Weights of a small GPT-style language model, trained from scratch on English Wikipedia: no biases in attention or MLP.
Each number is 128 + 32 x the weight over its row's rms, rounded and kept within 0 to 255. Layers, rows and columns count from 0. Numbers have three digits each. The size before them is the row's rms in percent of the matrix's.

# layer 4 MLP up, 1024x256, rms 0.0637, rows 679-706, columns 0-255
109:110112102117145138138126158142135153119150089145127121145130108133117146095186139115140195080146084142097123133092122114129160032148093081125180115122114111125137128168125136109155069099055150105115148137060144126137140164083072131154141122164153167112107081125142223103158088125115151163129127120064146078080114100136135158125100111122170137098179181130000129117145142152123188111138154099113198136148141126159122157163127103178139103117087137159123201102084128191108129105154076118144174146091123133068143133104092152131122098114064115130139071159106210090172195138158114041110101108166120137118116097111120114138121153145127140153182098138159107173154151159162143139114145121136101091170191135103141155092101207137134136098090186162101113144075112138103134120070082
088:116084095162087093128119086119078130055089118113126078143095137117144146143073146149098082133125099129102192103110151146116161111084146087083148085145118164153155125116062144066132233127144137138133133150079182184126130131124094092145159080142094162125183090124071132142112136137148168082173154086116137126084113121173127084103132116223195049142107160136128128154125127169124130148107148125139191170211098077114134101116072144150092153181108141127115141143139164115136141102097091103129162148104130145108143165112093096119065117136135115122147127161131158137096159125166125132146124046138173118149107079196106113139170168126190137093118130159133115184171135125115144141155129117121123083104088096122091129127152198140055169059145105110088106164151105124106109033140096
101:136105139121135151130110156087096121161151177159122141181187110115156146093131099199133141105144126136117135112109139080099156043117144132102150088092144122088155082143166124126095160165085145161155092145097168158162163136114079109085105132158172139168197064154083156108131095147159150135128135068131089114134132146121166129094120118075102068106084181097093111142115069147132182099118165065101125118162117143097076094116155059120131153128108091190104120190184101186093145119159155164088101144106143115117164145134152161121114102139133134138069101133191128165116136090162128149098137122162136197060046136122135155118034130180127106163176149082160152116093122145164126094132123117105144122139196065111114116112076117112124149095100138094164070134138035127113085074149131
101:069082129135110129144114123113105121112126139075137140134157149061109168071127196125109156174167116117120093164152114072124120119094147062019138132105100120197140084137191193154108078127153143092132164140124129161149124081117140158108119126154154123130129174166149125180131103072089108153133162171112178069154063175173101127106120127151111162096108121116123117060158118176151107122118119077131137109140130154169186135159117157113123147207111149126068169131138117125088071084130156126122118180154114176110134120096083150169167132093128124162121131107178078161182191096154103137115111148150156098163121112152088098185122139153135098194110077164109098144158115086145084109161124110116146215132123080121108145085112137136103149078173150196058144127085101142145088092107077
095:189168094146098082148131175138123100114154168100166167111090106111113160153157142115165153152070095085138152131144126152148078145125148143137106154192160108158134169153104121127103135143118117119098102107068108122049112108170165126145152090150133176145092142158135111123092116146107140094164192143103117086105160134172072059146098103130164145137070136112128142119126120166131183083098108119088130154147125132103116124114066101106099109138186166159122096101101068118158180156158128104165132140193120154153159151168149113088065193141071100144125140096132118067088151128119105080099145070155097228160104133074165147165142116174125138057130146169173160109161142063159161163145120192125116046203095126151157193086074152106110103091088102117166155110142110134125116152144097
095:096141122127118135112082173130081090191074165160145115144186182113078143138116137127104102175155124135184096106155152114127179138131112168088124136092132170173130108163122094103082142145128111096142070097127197116151164100106180107103123145140094133127112185123154086135191135155095085135143112146088073118183107097175170154085068122149168181131132126116096143173117186076132141134102123125127114130164164140142170083098154163186118105137169111152148171150094145151119088145123109110115089066103145155151115080171125163141144101081120123135132107126164137153088080195149113121166124100060127158194150095186090140129105162165098102085193056192148142129093168156157159091211181152151110134109104124150060149040117170152106189143108102145122137141121144152155177106116103
106:134167120101113134128119142097096169136129156158154087130061122127151188122119144102067193136100159150153146084161154138154145106120181111111176102126100086127125069120085164151145127165083111112120181108095125163135129118082103114149117093140126134141216110149133179107110167114119162161128110135121144146150089086131111142085146117141118150156130153079119142156128122192120187120168127106118103099107089088095126143101098138093186121185148062138086146125079152130137174190157142182110187072161173124154198199168131101103138078149124153130071097117103130154124099093151122079151074134195078152092118052150181114111090165132120165118165104135147103159175069169129144191140082154102113133195108091074178126158066144091126148134127079115144093175142106157156151065091173
086:137131165136127104177085141123111121141095115150168107191209142126151147132167114096126108107120094158165125111184140121129155157135163090164098131082109126125152117203160119088079143067137078110090079162061205130094126149130110118119094142138095142105128113136183174131110074183131102209131161167094141026111124157070169160104110138221146126132130139093098098093146167160161117124119132138083154137180121135144141109132130125204143166151169136101032167090134127100145073145094147112188110051118164139088127145113124137112149112074129162140144115127213126126108135115152103134133074080159167087110145177099166114151163094131158128096152100142150181187131109125141142130109143143137130069116137074102103153123111167141095136096135113133124145178112138099136195058110170
097:113163162127066115119127139126117160159168156113122126112149104120089102093131137197104170125084157111121145175130099121108085121035141092113122066139078076172160174105104150103176140208107128146241152161130098134146128114109093127179123163102094090156102145139155144095112112113143149194128121084131145136131142144141118096132166094114094092085163158107123134053143089141149115110091170142122138148114108120120110148109122162130086128088099182096116061209091113151155167097137056204142108071099096054125134131158127107111134094105152149145104133155175122124133065135131091092130148098155109129111091163074141130168061172190112101122165123089176137160129102146138151098151116113139158127099122144150151119106071133117066184080146190133202126124068066130091130146146173
100:080119163118147067153128145098154167127125100063168170069073113101170105121200125123182115053121110083128106124131073142099134111122124138122170083187122156126123127106114142119143123158133171149122097117101168124113150111141091161139169116081149150181209157082099115134139160081116077141095172128139155144129074027070164131128177118165141076137124145141109127149141115117129053108161128104140097114066100143126099159189119121117081049103118139118122112109185110094096087172134120176179140135161166106122111171199142086155190173133145112182116142093086126085060152182122093104141127115132158142117083171146138116193111140189122092150159107108172058117128147125111143116131164114116111110118145082123069129135097123195116159111145115100111065158064123138123173137137129
095:108140113132139115125141143112091155129073141085193145094132077133135114127093159123137092091162096100136140115118133094166098098128100114093129125133096097148122130112035180134134164172152161151145114175134171165125097120096125137124079186162161158143142148141108138172013163116137168181051150121114101097171145140144153148127139117103161126150093121048122087113126089117110099143090147132174105170137141102158118114110146148170206118164145110145111132126187180098096187123094125102035099118083104119033149163172080088131076141025189111182141139159143172134087118099132089036133135122165098119096135141084118147162144095150102111117096143107114157144150166138139110129088162117165096145104126117143218110093094128083137109145147150163129129093135125164135137172151170
110:074112127121163153123122138075124135096141218127131151105109096120140183151152092142144103135118080161094143110143104086119157054132098114118168119169096096100107124145159133075118129144159128148113150133162102139108093153104116144126139106186160117088183091165101168163165085039075137145178126129115142151170113091068158151086058138173094113138122106170145130112139169108101100110098122120158140161108133113149090046102124151138074168175156104158107155127114089105150062139155109145150133142131095132145139115096109156123124090137071102144115115073084142174175155132238151144140076107121129125109088100121055117136088157131136115141204163138145144140114093149172154076140181156109127106113125126135132111173101095067045192103182119164166104181125135198068147076089119
089:108143096127146129088112130077116099127171193162117129164100142148085175164058153150102141115162137156114202131128189127070187129103119107131183094153121075123145131145105141084129173149160140123121092116140146118153079113090115151076136089128093124122157091042111094142110176122128169084107115102122121079141136140180145157076125121084112127149138117145126115093144125065133048086164109106200175186177120126124143169074141135171134136058106066095116125107173143130142075189117151205115124170138122121120106071148109135058094082145135196130123063129176151103152086196099144124124132149154092138160119109069086134113091095086153110069198122090151129127123153109161130109180135163167122109145125108092097088143076177166102105162107152109120148110125148117108197135114123
105:132109174119122093136126144142154099134149184126135090145151109134154124140127092103144085148134143143081155095187165090118124069111109050077190111145120142170201166174092124063201178162137108116106162173089166198199097146118080106075139107167100114109133139159101134190145132139108135139129122097124098105139119146104116115098082113107158088195079105172131126160126108142097104158153100128143123123106122120163163160095133159101181075155134082131117090091060087123156188161151045145154174107119168127188118144199066128062122100128139167098125098125170126096125138138184138133147107142098134164130122096089149132132063173114106131144142126130125134119183158124155159137147117123151101147151185105160082147076100148098080169001149102131098116126133148133109111148098169
095:141125151134119139188145109124147126140121081093103088135063117122160119098140165175081157143093079125155187177140127126110138095113126070113182150133113158155124107124144122152104090130046120142118171149152108134119069134146070120128094145159113141144152119134125100103127117100112078118148130172089190091125127161131148128149110126090096085123131183133125103163184152117161174096137107143169130129135098100170086069123162103079167168157105122150131121154194110125146108152135174136200145144182107139078147162145105068157137155045164080110114099147161172083092084110142085187120179152133042160089056103104129112152109174152116150140116150127249093115154075168133089079133112178159141181102114099212146151126134162148125109129138065056116105163143146154152097125138116
084:086156035121034128145118157109129170117136134143118158165143153166099138102118123136089074112144151072118197115177172127072107150125061144134154101101173072095143110132153113201078163156065123093112145180099102091122166150110165157127098119160152133194174152077142113183122117107158111181167087130158141088093100122166178111088157125143120102123169151103074135185122080135137067122146149100156089123168104082140088117114145104178105134148167127153156111147109100167150086138193126098118148093154123071106131143124148108134144131128138136097110102108177123093128118098116069114155128102080042084123191127108167134179121128095152142145168209169104170069081110123165140165180150171154116148087119108135099114125115128191123135120107117139122062102087102097140168095094131
111:124085059106123093130113153133114171149112165144097142098131177078069094116144139145143118145234145147116193154141129138106134133131152166115091093140111202089121093083131151080073098180040065162133135139113151113070111102099153116176165097171120157096126141058150097079161071137114164127123162116120087124128092120144160126164166105170154106149129186124117064119118109112126100138127118103113137128135152145130134160118093138120096164138150054120094106140108126130115144146154140055098117070188179157121205106126177155128118146104142167045136159072152191124135138112097102087130151136110130181108114122108111128174104164137149139115180088166237095143143135181170075102131080124178138175139158079121130181175098148074147109122112156157157145103144114127133127115146143
101:142141167078135159095139090173156163141123174102084143100143172110111185082094123103138183103121129167150133178181140103141140103113121085110188116086157120155156192162132146135175132134151113120172095127072146188128108161124092105091099080166123083158164134148140123149064098139097142141130104110120151132162162086146159145168138122087202157171174136153110132160136088149198170091135153085081107131141166134147142115153105133199099140169207153133156096148129138125105122119155065165110064177132087136108127168149132051136063162126120081132121196134144160160136180169136111176152080115162043162138107114172090166122116127126091142136124116103097190091154190118152140113115093152104189163110111104101091142078114121162120112139182087110085145136132114109124178074181068
101:101146126101170125111146090142125111118105081063133120166126126108122186107155179122190108091151140129099085092137129147114159120175116117123147161083153159163153126092183146068138124147173122133118175104145155138146089079146097105132138149127193114180155051126124159156138125052130141163162138163131117108137060145145111127146105129126142093078074132086115046095109152113177066115125148121154137151120148122255142100113131144094143156140133109175082140176142125115033125127154128136177088190135146138160132107144111081109106125126124091143138117110143142108137129105137160189107123160081084099191108166168077163129109141147089098117121115162113180136095094113146168088148212153128222136094178042126094109091137138101096101164180111165151156126091163105111175105144146
102:117165134121138145095128153141136145161143130117101151149079120074142163136092102134173134150113115073116159135140116103128141109177094139142154134087181084124113119113125145157128151082090047107158100085100107122096110118087093178108179118080137126123180073078118142108152146100106115143127116144105045149122106114104066181109096104051205132084106152152109214078130140116162087075075126080066182080061109104121097105178116200098124143161106178182106137184083184151142125157128087096137139142081120142156199098107103140105126103121070115193129125148150107115127141105173132163121129135127160145104119118135136086114133126060085114098201083164138169167128078135126113142130170100135163113087169062134076194110099108129141127144144077156118096146081116136140155116163089
101:182147168138167129141074111103103154169173153088161132116067161137136141102116079085136166118128146096124137145124181135131153087132133135175094095097163140100117182043167122141112097127103069099147122145086116115156135126144159124133126124129164057183183138068074148126104113157090128139133185082141127114087131149115145071153124119091098128101159131107129115105125122125156086160128154081118173181103104170158162215100157195121133165145177172105047095170138192098075182109171085099127146157178130119130119126141147166190142100139082110120157138082096171092096090129131086134164097152078088139134084131135059108141113124153060112104135114143108197171134053093186165096109118124145159112132158105111141080163113120104081095171129146115109097101125167125075154063141132
099:158103121145066109110142115168120166124133163118147102141129108089150094090126146127088075079116120159099157055182093087046125096128137220111091110110143198121145155157155136049092166108127115145102152128107135143104153115114170103104080063178137090127092174113093110119095075165120142161164146180136136097148131133165149151102151115198102131166069104156152138084177082144167118139120169174110112093106112097141190129145104146112094095163130120183120119197153157116148118132135181110137079145168115106086165137160079152082146091105154162130139109159215180152097097103145135119130116143104160094103120133171112215157105131120119139144131127153158172096161105108190109139118175087059150145069147095157166159186113116114082207129133133155119098089129086148139109128143174
099:134110169116102127148077088125113158155165134118124113145176111123108158131137133141132105138078157164126145158108146113116142095112146159070110062168179141138161127076162150076113167149094119177147145160111109105150132026126108122129142124111129147076167081061051136204106153103144132134109100110057063106146032124105167117120152119102123110147178139132086100103166086128140090111144126090124138132124152126145162069123136149168106162113077134139082208193135121210103101137165058123099162118088127136197122106144151113190171144137161107136108173083144149168135121183131083148117091100088121114084130148148169079108117189132120173131159164127093139083102127112143147081130188111134181097091174131187153120120096146122084116111105109121201130164080118163109128160100188
110:112108139107101114056152133137202149150161132127122103167105089090093105133123078175117180144122080146169215087130167138123156107141173116114188107164139141123123117093134131115115059110096108132131123137108104124112108115112107162163121114159143118121118121139136109079119179135109148076142163145119102119135070079130172121052171123163136154078148162056030085164148180136102154141148106128139114094144144086163126102088048131133159143129163135096125132136135118145131160192136106133127154129189169068100156090113126200098084119137115138190099104086136171165108095172142160077170121097140109113135140154087132113117090140131105082147176071202165117168196098132134095126114143180150120172190101093136099149056104119142121076127077142145147189142096117101123158104082047
104:150133142094149101096108167168102097165134134138105143157101107115117121072128129114119152143098161105129142107124083142098167121130147156174224149119130175174116098061099112162108090129148144157135134185141088113058136093123075159152173118116109105175114110110113082112097128114031112104179139074156100133090122170121114127143177100137141171125139156144113079067136124157137123091190139094146147143130165139118119103126141140094087146158133107075072172102169173172089197156089155113078123098128127160170155131159071172142078134096147161132130100121139199106093147144120101139112128162140085166106139069165152063128141133153113136135168131113144151167088139116115118122101135143108125081133194093106087136118147140134101054162163202121063187188063114134107133039142038
103:124143132119172092131108103142122131158143143128080132103123125111168065053138168146100144200116107155076158118101138050118128000112084092114152156102093094125119176106115153104126140091136186124131046110147169135138088092117130104149082099121142067091180130129147172114059102083095085155085113123107183128177088101119132082117130116148136141138101103132114139131142074139123142105148143113120114186113132143166141146129117143109135063117133137146105100097142117122112156116140103157163105100144102089131144120170105141152120097127037115121134131122143129149100106104114113132120146141116084175118146174123086160158096101149104155052053095109148171082113125087110176097174131150128065116124155131115138110154119120070108193064113129194074122119121117240060167090139143
104:075089111123142100153146151127147102107133130120158169186163144128125187118106122147135166145150069200094136096124075090085109112054084142122196129098112165177105091094107144052115088146127144102117083073153121145125135114098167170144098113150127111144115106177117170150102088099150062128171077108135084101166173142183178088075174124174123143152129137193118137121156131148114077108144145147071123068185074131124133099091148122173107168164177179170156118103162160090152159180126087132107093099112137144093158165182089107121170146112106166136129057071153157135098119095169100164107156122180112144134165149072091119120140147116081086117183103131176168151115181156139149153134121125141088191088116144108148113182134092100123131114143054143077148122135189102137137082111121
085:116152091161130086120076119117106089100200137151146151142107152124119085119123135122153172086096082180119169101090130125074170105144160153096123151169089165084119126125160131097098125108081145105135111166132089117147132107107092143100104116094117055093171104110123103185148107120115161147070128112117095129134170123096115070122115115126084110080050150157096159071123122117141091113132155117165087162121095147106141124046103084166110156112159138137126178113184087200113114137088055123167136147176147067127175136136129133170101175184105128097070063117154139137093094177201118151160092073070091172139084084146121139116122099156115098154153075128151161153116146147117102143162093131112179113083111165129170169190154118137107148115121148171191136145111231164094165104169154
# layer 4 MLP down (transposed), 1024x256, rms 0.0585, rows 679-705, columns 0-255
106:054110114085156161094085211122163141181061139108105106170203187132069184172166120167120143171135144147174137150171099092099146126121058131125131125161144146124131148179113137124126148172139127178110128056126168089115088087146157117169121099148126091078157146128122111096229117166141137148075111160121129086163159189073127177167089138073143136093044097147131090108134189073132150135144102133213090090135148080148109156133132137091136066144073145128147108117118165128162137105105146145139129119118101158208165088121139177132160144108166143096098177165148137109122094123115140081111176147126125190121110132105126139119138072152147167107112112132090127122124112148155145118124127161149126103156100060106083132137105172084135095115133119181159119108196095099140088175110127
090:113122126156107166107155089119167110141114113133115184154115107146118168153092171132082109114118164125107129132111130166198198118171120157075105126102134152182130072116140131046178135095130176113159127135125188094136123121110160137158112098108113113109158099170151143169114166151152189141133163074129134121133125154084127159137156191138194133159098138144119076162059136152192113161093123194073140119102129163091113103094107120116118068119099090114091155081124121151127133175095108113089150086091133172102136180087141151146055089150121149131119100088096123117181182165130091170151108141183118130067102072166082096116180124031102113082144155102130105147057124100159164192117185088090142117142147145092078121121122177119120134088104117113120049138128061070102156116111118
103:151114205105106145150096084083142131120180180183092074147206149176172097107113132135103189126079125158127079166111094117192120150166148093118088116092200102113072115172141168116094125124150099106098150112062145092151107089149163073138145090151159075114109137140131133079107110142054068102157098066167165099131121129123154104097111079122126040116063154177154111072127155098053166130137094148127156086172153128150101142137107101109078133078138099160117108128119123144129137077128127114129103157116062115112143130104094124085079133127155110141118207172112106127140113191146156166126140176072108152106056108114170160114157144146113087114118124119122143146097144103114100080112192135089192083128105157087163170123094129091126160145089133141180140093099111106135114110144138
100:140189102100173106117073121186096118116131175103122077126056155158147121184121134113163096092161058140112136123155188150163069091067131109114142135157104098144187126143111124187130103134110132164185151134159189128159097140145102088146127120121198119172139102146120068119089131160108147179133160161119152111124143145142177151124057084067133096159136144132130067125134145148149106142217138140122156142153173113160129179117104117175172156157071113119109104064181113132134127132115194101136121111114099076093112145109172100141130131130185079075130120149112158122122144116105155166159100149111106111162076145123124155124075074065073076181141154138162155105092150070118107095112075155167139128093074178158131123153165158160217100125212106149134136107130134120082122142143159
097:127111147066135111101115143074144150057133157159143167140079096165069085082171108111180094140142166088057183127171117111148064112141169157202074161155142100129120154057108143101110120092159135074070127079135142129025172110098158091126109066122090132114145114126147114098100107173117100174096175088092150128121121139115098095067110173078161133157140152104134103139090176148148159099137126120096143133131149119121083162119071082113069095146137162164104115137136153117135088108158106124087141136109173115167131156133172082133136148111149089154127129142057144132069172133125153103143128163098157165115114124167115099104138153082109085070121181074160112124140083157156142108136161148125057148125101177137185098088193175105163095088138142108137136164134179094151112167130074
094:117147117090198148097162106178102134125177121110145138120103128182128141145146143180126135125134127176122124171132131218138107135161198102172112145114121114091139031100146105114161156098128115098129125104121178114106132115093147092151098167137164127121144086103161168119154097120169130187141127109096127123138199157115200113178144205161179090093103119155064069121140077112103183159120132134136162086158131152155114137125144091100126114163165113101132133054121107129121179080136157149143090065155132096143153172119104106176105175140147121118120173142093120103169179027152137095081169098136089138147109150085150102104104111114090144127111111106187065123160143121162110130114123128179091091146150183145145157096097137143153080097051159064096191078086082153083116128077132
104:136105148122101146160099180170128102130123144118148122119105170161156092101110141159124104132144098153115122107092145135038133091150160137135135157102093148140183118121086103098152156135163132112145135190180142125108114111113099091115095120109094147132064132107183135116119029125185127128139136089137130139051072141105139057174090138127137108154094125131138082132102124101122185150127116105132125134139113161099170119134097158137092078142171121117128148145192182057074073151107131110076030192163125102196149137064078125102111159158122123168108123084083139102114220094072140117153153105199115165081086158206135119140088154112103130164121144087119126124139117124177136151092188073122097147137101118143114103099084104111137075119110197125117167120093209115119108075124116
087:109143131094151106113140114060148202109180062125137184146139111086148156163154124086183133052117150163131116177127143163169157109125080120136070144138164081138146173131167121119091084100173119066082131122131111086128170112128128126179115160172111135107139130095124135142156107139137140189143103175126162152156086099110242154106067126165174167153139055087180117115118145128147132111139147124115117178199099109110137126134136176147156194122127177115131146111103160099086127132156136135111104152091113059123142115143127087120129141129121077169097150144131105141115174107163131191079109084149151116131124152116201087120151162061191106059147097107072159162142136112126135126138090166127171106107166106136134062099206149140123147108137114087156148110126039083143163125079158
102:152129132179122127129141180098157126109164091100118127095109133101102117106134146143152129169071111179114094066160168120111055126146079116176093115163104136171132071146096094095140121095198061115107128070135174097127142154154083125151183121117121130128177128139125106104079114137126121182149071190145177122120130104125126137097147147155129146148130137155147151117096184133049227130113137182129168124126176200114063187132107097163094143164121146126113119065180119132109139146154088125160136129156066123143070140157138121165121047114088145104102193117119167106156136150191101120166164184127091181064159130107108137114120233128088118170141154149151074160160091118122117144136148152174147098103123139148115169120168096174173094164112135119117163098096137188100166118138100
101:088117113090185116089179108125152146115116110168178119082093121123117149169092114091082118140105087069107135105144115147154242162133162120119151110122079110136143121122136146107184123143142097088107085147171156096141087123173210125129137132100138085142156151087073131116098154143093118178078110119114099083175129121156144083120143154086122154127153061145150154148120139099057139168175130113120051141169151166153122186114154079159153146116084136136132075050160137149118109089142129117127103124117091158185048167117195140111075137160168119120118147157134140157145171146153155119122159146167147140113102101140137059143155048150188208100139074146052111143128157081094116111140135103100137136108111113129141093116126160234101124153097110117110101132090098103071146146098145
096:145077121092140155091126134070119124132181134171134129168093120129128200112041129143144167163176142116135157095108104075092174058144110146093172097098173095168086109128164123126099145133170104036174113123142121164190168127143100131082093096088137103112183110100171144128190118115113058137154170120124125171111125106081108180116099163129156085171160050133125156097050141087139145132113133150145161128130188117090093149117148118197096104138088111079109046141078084140141084103089136111156165131109119136165149180161152091084118125129149109077082164106149116088128103108173164122125133131086151171115158143112070158137140127122109065169139185091148084093073125143136123185129100129118168172116150123127105087134147111143141137139113119150139136151076083157153117121167050
108:145143133145098118118166097124153170108149125153121105155132133135153098132209077142159165171107123179083108091114079191139129174123120130122117152139133139130148100192124090145076121109126134132131088094193163109085121129194164100135143189113090168191127170081142091108100132155162109147161151157137165146132066110141129108105080052120144086109156155075117128145112163140201150153205134168159184123079137164153138131161121117141114127137171111115124157125182080092103143129094161104126089110136168112105068091117102119096105140131184066166131128145100098005145134164151070120077190105153120121125096129151087167115107153143097086147114086176144137119093111130111129134148100113168108146176121085110148087085097155206165127159175069115124078114117098169110056163088126
089:120104150123151143116116114123114107147151134137144146157209108101174139119166131084158156078153095154102056168083143138091162128124152121128102114124132112091107131118136158083114009081113149116163114155167147098117128132083116149154083126115107066128114116178144144149063106163105084107110083191147154167146134079106105117104119207145139148085083150146142123122097127098137093089159108115063137196055177151160050075160141136139158103118124089182163113184186133160072153110139109106119094132148083133207066073144092125164118120158130119124106073140116123124186116131119145146132091128083152181087057105081177058132180147100133117166080166131065135148143129120103125104144165133130155100103139152095143119109116198099155102084158107149135113151118143097092127079078123
104:123122179093149120085180168056184165109149159085116124062121116154115116175111151120132160112081129152080147126102133105154142104137061172070129134083128127135143134125128120162137218126162100134119149117180145065104183109159148140138119054070149107132163154178130110154110113150110126151136097165185131107144113155133152166113089049123176056102157156120129113200117121135126115162137109148104131063136159128102132099094116128113144172182119076112107177128148128158088108190136120115098106111125107075108141081125143076127057100125080178079141158149118139104183142157131022140113077141143133104127097135137104115120151214138115183073129173108109100065141138098088130181094123118096092083140106154186122113137067137096164124085158115156097139106085071141152156130151137
093:106178062185101097079115145122095046160113187138141110191151127133078098144196117113099151158142083066122145147130172107184140150131144125123083109113097154103131124132081136087180101114136134169106179143129127094143143117094125134130179095134056127141132104100150118135106113055150115167180115081127115116156143107088185159127139172096176149151137124123161151116091123142103163062145144164102131061103125124138182188020111092204132147121126086185121137062143126159091185086103130180111159125123113075144133142096115144150116089118078128110106101082146141119170143149127211109088184139122135118123145147147176128101118113115126098137154073094110148134108155098132167173077141098081175134138153107089148157136071098080093191108086167136074154119098114144130150157164147
085:161133144101161079139127141125101138112104198123117137141106121192144093107111123066104119137101143110108113071156118143157081128182131134137119136181150170157117125140125164163148132166113099132141130122130137097125105188039173034176144134081127099110149140112145085160137099103135064110132109092179116086157140088108108077096203120107180105155175147139153114103126095173119083187111120157114099182156133123177160125170124192187120130123102146103112119112133177172111138124123078161136125115151160098154138127160116158116155134125166172046150157188108090134170203163160134113180106089156215083101161142099178115136118117139090135173081145157133114059124133119102119195121197093105095175197123157101129108104123145118132156121108112099169143108131050093120111114190182
110:126135114187151058099210178113123117194160100137093133097120122164163139116173157124117136211167114127103157129099142102098124093121138190091114142147114125089055149117118089162090092136105092108109136111150082088152118111179061090141138124162174106131152073128144140095148111098140151102152139082125154174148139101078114120133134121119052146143102093195113163140082140080122135178120098168119099131163062114166175097135134147125114116126083147155120087064137083112142117118138137102062109082134123145107118133078124114105102158124169095142148144120092133112143104105114135132099148171164107134099132120180166159115152126067083094147103120075078095084137112177069170106195099113209188106193129083156140067083142124089145136143137082162149120084149090109114219083100161
101:094137074148095145133091110176170079107127119131160110111105109136195097134115104154103069151106115164159159059129117154142095110106106177143098159142112145114050179089204114163141151089141128116092128099165135112176227124125132077082094075107108154162159070088111103058123130155100109149109102160100165141117128145139161145181154132158094139144175134171164091161151181131073149154072086145116187172143118121165135135064145084108080171099106150169148147144130084121142099165158123150158089093073168141127184166121127125131127119132133121132162146129073119142115131141122157116037127148130185135138093146134131151120154186178146166108107146116177154090140095049110117138126140129079118174088107145116138098074094096097148138121190092149167181100080135113178090169090175
099:153151105065099170082126140102148101188202138126088096183146118149094114129102113165141134146080101128142090144104147150175120093095152147143178156143129077162107181148078088214129139110100161143129124157091123130159132121194141153134138142129165135145117112065085086163060125157135083152151137096123123096135157146094138115103127185125134139214140147116123135111130125136141158104154217100075176127126130134104199175175096113151129130153096175093159121073138138141187125079078124116110104080153160122095128170112202158125119122097081114077108135173201072187118110130125205102192144109197151160124133092138121124111163131090152145098108115149184077100149132150102165122108159168114075138106083176198153127189142151130088137107124130142149165091109129100166098102157112
104:115139097118107190174164082093095128090173154092104136122156116133189109147077090077054090129155102144132145104128147136094077119198146195063137152136192164179078071111128147067102154148091094144070178172138196120153108169203163176119116171130081161125139161131145157135139119110173128117145160141126173079100083137094135136193083133151169147119108108136123137101076119124141130133220121148133134109115078122148159139109126154143163211152138104116156129106140077135135147132159118089179128117109133126132174136148056113149140108123168161119115143107110172124140128152133123088126180091139095102122139126089148126140087167151145101155169092099110134144097106084050079144132104127148201094158151149144196094166145053113104131116115161080136143113040154125118110126102162
103:117140128123135127137146129143158107123148120147091187095122072170089116183138117148144158152114051130124134166108165152119164155094085160112138096080163171186116105094111123137180105107152138105092115094125182116141144191136185154121134096092129094073163179082120081151120108130153183109112183150124113112098197105139124137146120095122118174095106139145073204166144180151117146117179094087136125143156109147153080145121143157152143126136124192089154105123144070140146189125133087079151076109106109075134147161193105118065187175131173111097095170131098137127098079083126149093165155124088132154137162087150127170088138102119225136157153116184128117163124162107054105157137131127065131107135035081070109144112145106168096154144153089094160147134154120111073192093116135
095:106118081139184161076147134089154166114175044140149114245145146118137119117098099104108156097112113097153095195207110174086134141143139112110175192061143167118157116116129174128164171081147182151132119179117092101141100153114208132177123164133134130102086187126125210138090120117117138108112133081098110144140131135108081081104136095134125183102166087149156147152127109118104124109122116121085120120088145130143083169114112144157152094076128102081105186141081073161096183122020107107106135146162131060165147112078169128131101103136126119153151152120122131099150168152097110120102134133108137152098062130115083153145129105126122142144152070158080186103109138116085106132124159052123115074116111119143085171124192157111120154132144152128093154103087086107093150168115126
103:098128186138121207089103118149117129178135084064089127173122128148093090174202091091169174070055150139108106116074125170127133125121121080121141091138107072094166102142166068130144074156113151121134108151149173063107138156148127139106122129095097080122115073098125161109127105086099141141155140146165137124130123114123107152125148124171132102114154161127126155121106105134118140097215125150102140171143178105189133129106136126151157082101153159141131134128140173130145124102111118086134144149139101158122090120164122100125186205151109187189082163152157127191155123094166080090134087102082120151163186100159134025202143107100122148136191200073127156164092104138142091094157164183133116145123114138171120097167138146147126131097110157082142124111134082172037124119170142
107:106109063133181147085102117099091130129082089144153173148171031135106107165105116110113160103157095110185121103078133108107099070069161112130125124142162082075158144092130170167148129109182093187086175195132071073148097125119098078123110129146135099115090163156125120089074109116111168118146142142140156133120162085178162120145124204143101106104121101119174178142110146149141132147097076139128100127149137124203204114116082149108090056117153107185119165105140095150106153068127117126088114116122117118135116128094098149148147159198071109152150117103075111112134173154157187077111146098098175180095103157082117079154138080194101088110108128087099142107070188146076097150118139177095115104136136095153104153098160162135135162130124149144176113153108171169146114157113163
107:113190121136167092077166140151100098194124139105169159159086136150095168175148137115104140105097107142147101180130119119098153175165157142127114179137187072075081191152074091180123103119141141146136118120088125120093140145090149157144164096204064091127178151112117126156119102127070168130114093203136133135120136105131183171143124100095133095126167127139081111126128152142154128121178076134127162068173105128128145116145112111149198117108079184165130070125124173124144152120159211188112164066140135117124098167127129108162125108087163068139146166052122109107179094132085157144081106096094136116143094152151142174126133177098159121120152198112127197054135122138143120128137059119134136208097147127156128089163142150161120184114115114143146102124098135101173180147143185
102:139109145157140119105103130109148150140128098119153167095017083172166121108168100168151145158149146103089142086130089160109131170119106098100111109158087064088148106137098130138090096132203156105080104138176129139086124160105108097085078134131098150110120169183139037142138095151133126087061125096133151064129098146167171092159168104129114138078159119120103108196136137107086120196096125130103103091124147145175101135109185150112138097163121138139090172130115118117105176118138124113129209082132129149136157171123149164128074100105164121116100161119111106112078090152137092132185155137141101082164178148134144155151096108126075098115168134136056103154123167152171163090088113115126129098075182121219115061062145095149148212169094173165132101108145121111165116144139096
099:120111126082174149130106162087150133118119101139095140110149095128034127178120090175173153149048172130105111131099110133118142132148072126138136083162154121130065139084144129092170111116118147098117112108089152129119159125130180153092145099148162081118116158122155173130092150126128118140196100133102128117173148034093125152160163154157089140090176091161138139097115056131127085160082132134109146156159219134089091147127136080128188110159149152119151137130174142079118166178125124136158122115149105190117153061167187138112193116181120156126125148171073094078144101148191156185134140092105137137166188122094098158105176111202105084087185152130110127148109111142135146131102051154173129174090160096122086169127155098170181158133169106088133079109111097104083149129121121